{"n_layer": 15, "d_model": 320, "n_head": 4, "n_kv_head": 2, "head_dim": 64, "d_mlp": 1728, "vocab_size": 8192, "activation": "swiglu", "norm": "rmsnorm", "norm_place": "pre", "norm_eps": 1e-05, "positions": "rope", "rope_base": 10000.0, "rope_fraction": 1.0, "qk_norm": false, "attn_scale": 0.125, "bias": "none", "tie_embeddings": false, "parallel_block": false, "init": "uniform", "init_std_qkv": 0.0248, "init_std_o": 0.0, "init_std_up": 0.0248, "init_std_down": 0.0, "optimizer": "soap_variant", "lr": 0.0076, "beta1": 0.95, "beta2": 0.99, "weight_decay": 0.049, "lr_head": 0.00813, "grad_clip": 0.5, "warmup_steps": 200, "schedule": "wsd", "decay_fraction": 1.0, "decay_shape": "linear", "final_lr_fraction": 0.05, "batch_tokens": 262144, "seq_len": 384, "doc_mask": true, "train_tokens": 861200000, "steps": 3286, "dataset": "wikipedia_en"}
Each number is 50 + 12 x the weight over its row's rms, rounded and kept within 0 to 99. Layers, rows and columns count from 0. The size before them is the row's rms in percent of the matrix's.

# up: layer 4 MLP up, 1728x320, rms 0.176, rows 1306-1322, columns 0-63
# down: layer 4 MLP down (transposed), 1728x320, rms 0.156, rows 1306-1321, columns 0-63
# gate: layer 4 MLP gate, 1728x320, rms 0.18, rows 1307-1322, columns 0-63
up1306 101:35 46 21 48 63 83 37 60 64 63 68 48 56 66 62 43 52 50 44 65 51 65 41 59 59 44 33 41 42 48 57 41 40 64 38 48 50 57 56 31 64 57 37 43 64 34 56 66 41 55 39 50 29 71 49 53 64 37 48 53 60 49 32 56
down1306 101:38 53 40 48 47 72 40 60 55 61 59 54 48 71 56 64 50 31 42 59 50 51 38 48 34 50 48 61 67 32 47 35 50 64 34 47 74 54 65 56 42 52 48 49 63 39 47 53 33 49 20 46 45 56 54 44 67 41 43 36 61 49 45 48
gate1307 094:47 55 48 38 56 26 59 45 53 36 58 81 53 44 45 40 43 60 61 48 38 57 53 45 42 66 50 53 38 53 45 28 71 35 66 35 34 63 47 51 48 37 11 59 43 51 47 38 37 31 59 69 58 42 53 54 60 32 60 50 65 49 54 47
up1307 098:69 49 49 48 64 48 50 43 50 54 43 44 38 51 36 49 48 62 56 61 43 47 46 44 60 34 50 50 71 57 47 65 19 52 15 47 37 60 54 55 57 51 45 48 48 52 53 47 50 53 42 31 55 32 54 50 36 57 41 42 48 48 69 60
down1307 102:54 50 67 44 55 35 23 59 48 77 57 37 62 60 36 50 45 47 56 27 44 61 81 70 35 55 55 49 49 32 50 54 60 40 44 49 43 78 61 42 54 36 48 51 58 56 52 65 31 38 50 52 55 38 60 52 54 53 30 60 46 54 62 58
gate1308 097:66 53 58 60 23 47 23 45 78 36 58 89 54 38 51 45 47 58 52 30 55 49 58 55 41 53 64 81 46 53 46 33 61 64 52 48 55 57 57 57 49 51 43 30 51 59 73 56 44 76 53 62 48 34 59 37 45 41 40 37 40 57 27 42
up1308 101:39 42 49 60 47 48 54 29 29 56 57 44 53 45 39 44 61 41 49 50 44 62 73 50 22 37 48 55 31 63 57 57 56 44 67 46 56 48 43 55 49 69 46 61 31 34 50 35 70 69 53 27 51 49 43 61 62 35 62 48 72 43 47 43
down1308 102:79 35 52 53 43 71 34 43 47 51 73 51 40 52 45 67 44 51 70 55 54 42 49 58 44 63 45 41 34 47 32 50 56 69 74 45 55 66 58 40 37 48 52 53 43 63 56 54 47 54 56 48 57 43 64 59 61 36 51 62 53 67 35 64
gate1309 097:51 61 42 52 57 48 74 55 50 39 38 51 46 50 14 41 60 32 60 48 42 48 60 66 55 38 49 45 58 62 36 41 27 39 61 55 65 51 21 31 53 26 35 79 41 46 68 34 53 55 40 56 54 38 34 77 25 60 64 52 60 57 36 70
up1309 095:58 46 53 39 55 47 54 57 48 50 39 64 33 23 64 42 54 62 29 44 43 55 54 49 59 62 43 68 63 59 47 64 17 25 61 43 44 70 42 17 48 51 58 44 41 45 61 22 68 52 46 31 49 56 36 64 28 49 38 36 68 62 48 58
down1309 096:27 39 49 67 51 62 68 52 74 60 61 41 65 32 32 46 57 60 51 45 43 37 51 42 60 54 41 38 55 48 45 64 46 45 36 38 33 37 41 61 37 63 58 45 24 45 55 75 55 61 35 53 58 54 52 65 31 46 49 70 59 40 48 73
gate1310 097:47 44 49 61 33 44 43 34 23 46 47 51 46 57 41 67 56 33 56 50 40 51 45 38 61 26 41 64 34 66 57 54 41 38 34 45 34 27 49 68 61 50 48 56 69 63 47 58 43 52 61 45 35 52 56 27 38 50 67 41 45 63 51 54
up1310 101:69 27 35 25 51 52 62 32 36 62 56 55 45 58 48 44 41 55 38 57 49 39 49 49 59 35 37 54 34 66 60 52 32 32 38 51 23 54 68 33 57 60 60 35 34 59 13 34 45 39 56 66 51 40 46 34 51 42 50 54 54 53 60 49
down1310 100:59 38 33 32 56 59 39 65 51 61 67 45 82 55 50 37 30 42 52 38 49 72 30 39 68 69 50 29 41 57 65 56 54 33 40 56 61 42 40 12 24 45 44 33 53 56 45 27 55 46 65 27 43 66 51 58 43 58 57 67 61 49 70 39
gate1311 085:32 36 46 44 61 54 61 38 57 39 57 48 51 58 51 35 50 63 33 35 51 39 43 46 56 17 84 59 58 56 47 46 43 50 56 41 52 53 55 83 66 48 41 32 76 45 40 56 69 52 62 50 54 54 47 58 58 52 62 49 58 57 64 57
up1311 086:48 47 38 47 60 51 64 53 54 37 77 54 36 40 65 32 46 57 26 48 37 48 42 56 27 30 57 37 56 48 40 62 26 45 57 40 40 46 28 62 60 48 38 38 48 58 50 47 55 64 66 33 58 49 39 62 24 45 64 72 40 51 62 67
down1311 096:49 44 49 47 39 39 37 41 44 38 56 39 56 50 61 45 63 44 45 56 38 69 36 31 22 40 52 57 57 53 37 43 51 49 26 40 41 32 50 37 74 43 65 45 46 51 47 46 50 64 62 66 48 45 53 60 46 60 55 43 47 71 39 45
gate1312 085:71 42 55 46 58 61 62 49 26 55 48 47 53 38 42 47 27 56 60 34 43 40 55 58 47 48 57 74 39 71 49 41 48 43 71 68 42 55 62 44 58 49 52 48 45 56 36 57 51 62 53 43 30 33 51 56 73 52 69 54 46 59 51 49
up1312 087:31 33 37 56 57 44 42 53 58 39 30 47 41 65 46 51 27 58 41 92 43 59 53 45 48 28 40 42 30 41 50 60 42 58 52 24 59 41 57 46 54 51 47 51 51 44 46 51 69 82 34 66 59 67 69 61 32 62 59 56 57 55 49 44
down1312 097:71 48 45 41 57 46 66 56 51 68 26 42 48 41 54 26 41 31 63 50 36 65 39 52 63 60 55 42 28 64 39 61 60 49 54 57 32 33 64 37 32 61 47 50 29 66 17 63 55 48 54 47 33 53 46 59 47 54 37 44 55 53 49 26
gate1313 092:46 38 42 60 39 49 39 37 43 47 48 38 61 50 48 56 45 47 47 49 43 60 66 47 17 33 50 62 45 42 57 62 64 66 66 60 47 32 45 40 48 44 66 26 70 54 59 63 74 52 68 42 47 59 42 35 55 48 55 67 60 64 67 57
up1313 095:53 53 37 58 56 32 48 43 63 62 56 72 33 36 59 58 44 43 37 48 50 49 55 66 56 78 38 41 50 44 24 38 38 31 60 59 65 71 31 48 48 46 42 70 44 50 36 49 51 42 40 42 61 45 65 42 61 44 51 30 51 57 73 47
down1313 100:47 50 45 53 57 50 53 54 37 57 25 43 38 55 66 49 45 43 53 61 37 37 52 48 46 24 39 36 27 57 68 64 36 79 31 54 59 63 57 46 68 63 70 37 48 62 47 56 53 50 71 58 35 41 53 40 49 37 50 56 59 62 51 51
gate1314 091:62 75 75 31 44 43 24 30 64 50 58 38 44 28 59 61 51 42 46 44 39 41 36 52 53 52 50 53 53 67 69 48 62 52 38 58 47 09 68 47 42 45 65 61 56 59 45 60 69 42 58 37 46 62 54 43 39 68 39 56 63 54 59 42
up1314 098:53 57 61 35 48 61 39 36 64 54 39 27 37 18 62 59 35 51 48 66 52 64 51 52 36 54 39 71 45 53 62 47 39 44 55 69 47 28 60 46 64 51 51 48 32 51 37 55 48 37 46 45 41 77 43 46 41 66 51 65 64 32 64 49
down1314 095:39 47 64 58 58 37 50 57 69 43 49 43 41 66 40 42 58 47 39 49 47 33 53 65 48 49 57 44 69 47 60 47 37 36 42 54 65 52 41 76 57 52 49 39 61 48 44 57 42 63 60 47 49 51 58 64 32 39 54 56 40 40 44 52
gate1315 128:54 45 31 50 56 56 60 57 53 32 25 61 46 44 64 46 65 49 59 47 37 54 52 39 74 60 49 41 45 59 58 41 61 61 53 24 56 52 50 37 49 40 55 38 40 50 47 69 47 24 54 21 54 35 32 60 53 75 37 72 63 50 44 57
up1315 135:52 43 54 50 58 35 40 51 35 52 49 36 54 43 54 59 56 67 62 52 44 71 78 51 34 39 44 42 51 51 66 05 33 40 60 32 61 71 67 69 59 54 44 51 50 38 43 49 74 32 64 39 45 59 75 38 65 44 46 49 55 58 62 31
down1315 099:65 68 54 42 47 43 43 26 51 42 70 45 30 88 54 54 68 49 48 43 57 57 52 51 37 58 47 45 55 27 58 37 55 77 72 47 56 56 44 54 54 39 60 48 33 47 32 61 46 43 39 41 44 50 47 40 50 55 55 48 39 63 47 22
gate1316 093:51 55 52 45 44 50 64 41 19 64 68 43 35 62 73 42 61 50 21 65 56 47 37 67 56 63 66 58 45 65 31 43 49 64 46 42 55 50 37 64 75 54 46 52 48 42 56 67 63 50 47 58 50 56 55 31 45 84 46 51 69 54 37 73
up1316 099:66 50 74 53 38 42 52 77 53 49 57 41 41 39 36 29 43 45 65 42 53 47 70 45 53 40 53 60 83 51 42 66 37 22 61 67 59 44 62 42 23 59 61 61 29 51 60 51 50 36 62 59 46 48 44 57 53 53 48 10 37 34 49 71
down1316 100:59 39 57 61 46 45 42 52 54 36 33 51 45 26 56 66 56 34 31 42 60 61 60 47 43 50 71 60 76 40 45 66 39 19 60 34 51 57 62 36 47 48 89 28 33 58 61 58 53 41 43 66 49 81 47 61 45 45 52 62 50 33 69 53
gate1317 100:56 32 67 50 65 22 60 66 35 58 36 47 51 30 43 44 76 23 24 71 48 64 45 42 46 40 55 50 46 70 64 78 42 41 50 52 45 54 46 59 61 34 60 48 43 56 70 52 60 70 39 49 69 32 74 33 68 43 55 75 30 64 58 52
up1317 100:46 32 38 44 66 66 42 49 33 32 46 38 46 46 38 55 23 47 55 44 45 48 73 53 48 54 69 40 33 38 42 55 46 57 56 62 49 53 66 63 58 32 43 46 52 57 51 33 50 67 42 53 31 48 80 67 47 53 34 72 24 45 48 43
down1317 099:44 89 50 65 45 60 54 56 50 62 64 62 44 68 31 19 48 52 42 54 47 47 34 57 48 67 37 57 39 66 47 52 43 30 47 71 40 35 34 54 26 45 44 50 55 56 66 54 63 51 51 42 63 46 32 56 48 55 62 63 39 48 51 60
gate1318 092:52 75 59 50 51 47 53 39 56 41 34 34 61 67 54 63 48 34 54 38 58 25 54 57 49 28 34 53 51 41 46 34 63 41 58 44 49 65 62 54 65 47 33 51 58 57 63 33 37 30 45 42 27 49 45 43 44 50 52 49 64 75 67 49
up1318 091:66 55 69 55 35 39 50 38 47 67 57 65 47 37 51 64 31 73 63 65 48 59 37 56 56 43 63 37 53 54 53 80 39 47 30 55 57 39 41 61 37 40 54 39 35 49 29 55 61 55 62 46 61 54 43 40 48 34 65 57 47 36 42 39
down1318 095:48 35 48 53 32 65 61 48 53 40 37 65 46 70 49 47 31 50 43 26 48 56 47 41 47 48 52 36 43 62 60 57 37 52 39 44 42 37 58 66 66 26 33 69 58 47 43 41 59 42 44 29 22 36 40 51 33 66 43 53 49 78 60 62
gate1319 094:57 28 49 69 47 68 70 39 62 58 47 74 28 39 49 45 41 44 36 29 51 45 44 32 64 51 52 77 52 49 70 60 51 57 54 63 56 51 51 32 77 41 59 48 61 55 68 64 59 61 49 48 66 51 26 56 54 38 46 44 54 40 44 24
up1319 094:57 53 55 64 48 45 38 30 60 43 46 57 77 54 56 68 45 56 24 49 49 52 59 61 29 59 31 26 23 45 63 56 45 56 56 30 46 45 49 38 48 51 57 47 50 44 47 61 56 40 35 50 55 38 47 30 43 47 58 28 47 38 55 42
down1319 099:57 64 48 29 62 49 69 67 66 64 47 41 52 32 38 50 40 61 48 57 46 71 48 69 44 56 60 39 63 50 42 40 37 50 41 47 67 56 38 51 54 54 29 49 43 62 45 26 64 45 53 57 52 43 62 63 58 52 36 65 63 54 47 61
gate1320 111:48 29 29 31 36 64 57 49 54 58 33 52 34 53 59 51 56 44 38 45 56 56 40 43 57 43 50 40 45 22 50 55 75 56 48 52 66 50 47 75 51 58 42 49 54 66 35 72 56 60 55 41 34 52 65 30 64 62 66 59 47 67 66 48
up1320 108:22 32 53 42 83 46 69 48 60 31 46 77 32 55 74 63 40 52 62 52 47 78 45 52 64 40 49 60 38 43 39 65 40 65 57 42 60 51 62 35 50 50 45 52 54 61 37 69 58 54 37 62 43 47 74 37 63 52 64 57 43 74 77 30
down1320 113:39 57 55 63 40 45 69 52 51 42 32 70 26 36 53 75 53 55 44 35 57 46 61 48 59 35 64 29 64 32 71 60 35 68 46 49 27 54 28 58 55 47 57 31 67 64 56 53 47 42 49 62 56 47 63 28 49 42 60 58 50 38 71 45
gate1321 102:43 69 54 60 65 56 52 47 35 53 46 42 33 59 54 36 34 47 58 59 50 33 46 51 51 58 47 72 62 48 50 35 46 43 49 55 40 57 39 73 68 67 67 57 49 44 57 62 56 58 75 57 57 38 69 55 42 46 41 43 38 42 39 43
up1321 099:61 54 50 43 54 41 52 72 61 34 49 50 37 48 39 64 53 40 56 26 55 48 38 54 36 38 52 51 47 62 60 65 60 39 52 38 52 69 54 50 46 73 36 41 57 53 54 44 57 59 87 59 47 30 50 69 51 52 33 44 38 56 60 37
down1321 096:59 52 74 31 34 25 52 58 39 54 46 82 42 50 53 79 41 47 78 52 66 46 30 46 58 41 52 32 50 35 69 41 54 43 37 36 52 67 48 74 43 63 56 39 53 47 44 50 59 72 59 65 63 48 50 45 22 45 51 61 39 54 39 49
gate1322 113:27 60 42 49 52 69 61 43 64 37 47 38 52 63 37 42 36 43 35 24 54 66 44 62 69 22 59 46 47 62 52 48 33 39 46 45 51 59 51 40 62 46 52 54 48 71 42 51 41 57 52 40 52 69 54 62 69 33 45 57 57 67 47 42
up1322 111:56 51 60 27 36 43 36 48 52 36 56 44 58 53 49 47 70 46 46 45 55 32 65 32 52 14 53 63 66 49 43 37 57 34 60 54 55 66 38 44 70 54 25 60 34 55 34 54 54 45 64 70 49 72 59 39 65 64 46 52 44 67 55 42